python train.py --norm_place="pre" --qk_norm=false --init_std_up=0.0625 --lr_mult_qkv=0.5 --batch_tokens=[16384, 32768] --seq_len=128
Each number is 500 + 50 x the weight over its row's rms, rounded and kept within 0 to 999. Layers, rows and columns count from 0. Numbers have three digits each. The size before them is the row's rms in percent of the matrix's.

# layer 8 attention output, 64x96, rms 0.139, rows 0-63, columns 0-47
100:401438483521406494519588512487516475500602550507477571489484479504412525442540469489495446462534529486482520498578585427535521490496589483474520
104:467453477589483449481460570473463433600503606449492589463450425461490446453517588541433487523459606517473508518507524539481517409487550496485432
076:567499472530506446555547542468427605505513517378448502474441404548563582465469536476473460520563484399554563594411514594474533549466426487440417
106:460499496471496432429430582463456543442515537555429512477535511527520524423516579568537439494520490530453526549499458560476459533518442455501472
110:417527525531547500470468519424514501473602487468567479472522539492485542570507419533584440444485553516581478505469502510413521535516461462508441
131:538533521507428573531453386463510503487432517531503484519525487550506463550591537488497528441462469445493457493449554562457489528599448495568459
091:580507523510425492522640521475486502563459371492516528495485475580530533412507508596439501493544497496518550488561382484514506464431520536450531
093:407386528506491477506474572444449492565539541470549529475490490529590435474465481502477449403449485510517501445455521432529459544550574515418521
089:379434432516514444499542482553491471551446562501445547521404557556526469529513511515394457432527541490506496575469598510486543407435459500566551
094:574544493475546489528497559539451520441458504532504505550460378491433516507485476486447550520546498488524424557560485519551463475492611526432532
097:482464465528454494472576450488430373531483628522543500464476430533447453592357500515531518543568504515501562499463484494457502524475549494510417
117:498548495495475520491467428550518556541492571560485556534512456475471630417386415526566475449543479514487521462604460458458457422425553516505470
112:565450468550498447515547437488523453483466414555563501495458527480487398562506545496531602516469542519538552531544494515455452418420555598491552
107:479537461511524537531502486489546485526411438478531480455473567467484553526503579443497546531538482464514472497458446552519425545546460482608469
113:487568542454467520533502428551457545514439407472457455561531386393430495507453449477446511555448454528543496585477586527494461546577466395509504
103:516420496559513498575502555496509410549513564519359579480484474420476481493495447498510490521520468468527498460533514529523557392493420443469456
089:511545528449549598511508427436501399488418489491452523532341562463560444492529415497464422527442475524464493478404576575477520487571427521599487
102:488495549571520362478494445446459457507557434467480599512644429498479574501514459529452559534534479406529502531509460519522482537461494390472494
102:532457504513495512516504585458527550499440459567478488449552435475462533509433454478479538554448482505548469515354469572536496559555362459553481
091:423451492501538457467424539450481421445571442517440538515592432524412473526440582464589571551520533533476542568532504560519538502440472500515563
088:562543533483559546526452483503649513522467438491583448534516616497487425409566594510513495508484524532491480469571431576478550512547590547474577
108:531509518517459548544432478418485524461455486495552448494544453501470589549482466533475533542437423525533539439451505470476513549568427502530423
107:467515526512454504443477517457421600466574496381488452458457501520535454519561494558425507549567381557474546483469477405515519502543432515445529
081:525550423556476458579522529512497519539565464465468471445549521554517458527546491495421505403414512511541432484547521492519542561444466571498472
088:431417439473460541565504480453548584493529433479531502531556542460558497470530538371528459504561499467548480478546459467453439524423571451502500
097:501602472423546480452555585530509516381494497599474503477512577589462424456538582505435520563512508510501518452500529505477514565506556541438502
087:381468405459492526644458526561534481489498514537523538472505552389458441504493568593471465519369452545479566500466513470474553512509596484497421
096:532509496406527535504544516450515474507493501585561521465513526559557502428496517384518467438503501490401460503600441521482538506418478514599490
117:495591461517556513484382524514477503495494408439523480517505473603568494532493473406508394496470502490442519517503506475505616471531424502519442
108:581527454540489511450523421552463539511491613550441475472556480474392567534525572449565567451517536450453541554546492464491499521458620454430533
099:371499534564476469477432432545518520488562503525477513523490551415457489474452482525542617532535420384492501558529510481466385394500494580522505
107:540546523470534605559365517520475500528489495463471552400536506534549481499523485535583397519438465530461462450466537506542602471579465487496485
118:424454525528523521389567573593556510489451480528508456514583481521413557522471524518454391532493442547532507472525517543510488565565419442498449
088:432477460578494550483539461561467478445640491530530496490510528517433404470526490522510455527474585500461468529450565486515536410509546511499513
112:549488518479541359467471553609562465542574490423489406525519542496520545528546576508548497508542512550511465537470538557540524524511447411541522
112:508449549510505486450514498492511455533456489590504534508452559535576427458505484515561496472606481511511462400520506444511416548415522497491525
086:581491492527493499443506487499487522540587641491553456454506477569430522459432572526587565438559486433470428406503489472474441531439544574450477
092:593498511467586640531497477541508493474564491567498458604419487501502501566392397537510489564571495531452506483418519386441482503535471455508579
097:484409436464561454558552475449506462589505558564464418476454573550512541400446523418464551501458453563553514488522492532524470437555612495487537
100:535423506488523527443436487522520523583546460510477493515511550508468479589538481497486539420542610450565450488429530450560515497487425446502567
099:507510508493509548529443519551497540504359572507565409429491546474554450472515458419600558519436474515535494563526426498596472511509581566450594
119:514383541473423499499445424503581461571584470483561482460473574493593535551533482512467546500528571469512515486565436495527534455421609493473473
101:470609363463463479500502546520469484396502572507434541500528489496477532529475506483498591537470497420473568490448494472504484503457478525539478
088:458466483618547410447489483501434589543425571405545537464489536477534598505513429511547549511491519489430476499495522510552493441542489538498480
084:486589465490532514503562475500427530499529551459519478588444515445464552501457533584593495449443530501529508492508549497461551451565442560487531
096:580462503499502556506472500440470586495470516472563426516419483533587454507462450507538483504560454539544499491465470525494466443462483446601490
094:493496487486529565488588531481526415458492505439520560482518440514472495600443471473508540650399524521554487444441468482454556452570455488494462
094:527455442500469450550440524582554486428502576517461536517519457365455442506490584572428515528494447510440418467531500431548506501430571471556504
131:517525504513492454533488517447438479455438472538424472524539536436555513523549548509486555488519523542399496509551451492543412452453527571445540
096:528627568410509537445567525408602578525498484485505552467571517525502497440551503450482437557432527534452603593510488432465521495469449507507592
082:502484529401444463564567566538559495460546477544497431505399499487491455411505590448512472467600536526469413506571432463548546540559533508529492
077:411528582500465487415543495452513459479495431415477580587509532451553490582573433567475504555484465460500496470400471491522477521549484495488494
101:487440561448528479453520543501542479465552478461508540510456519564580477483517451459400475412502561502498471536501503515559527510492544525478550
099:581623526464459462493490400565453484503437532570530405516525513465575624451517387502524523470390465445486572537522524554456459480491530458480488
095:582521523448514519615519499495514517446468506553527508406471512388472509484625445465454465508536512512469524472400488512517456527490514447462488
104:483424538505496461421500539528498567441569507520446539571543449481505478533507528485458562417477476498479466515594448386488528505453582477499562
089:419503558558477540407493446479448570599455538502465448545575519494546537460476576539521529569511461495560409536484489449449495433503406547496553
103:504517453522482564530547561467530511553365457496514422579462518574506496544422501561559567540464469489480548506473532584467466491541492544533484
112:501505517514525531463495472450513489511462429475532559511481492479436483501543502522514523475483501550513509483418506520429563625551347453513415
104:577507493465537573500499493468491490488546527412531437478515506552461614539533476505451450542495499474485540533461491468527570609512516528545515
089:510602536479513561428494463530560450470483461516562526481455403573446539498413471420423415446508549485518539425446519465535549548491518497504432
097:554500490451511411524502453591458461474487502544465523457509523428535504493520515486499474450526591519629472429595546578568414555485530567418504
106:475490515463524450564542494578530569453556443497558495540497519486564383478480461517514418478550550486518472471636493502482490493470541545483555
081:465515484542438457512570563528504473480586478428468580578444487561493423495588468560594488433489479500456504530579550481528498451539500601531494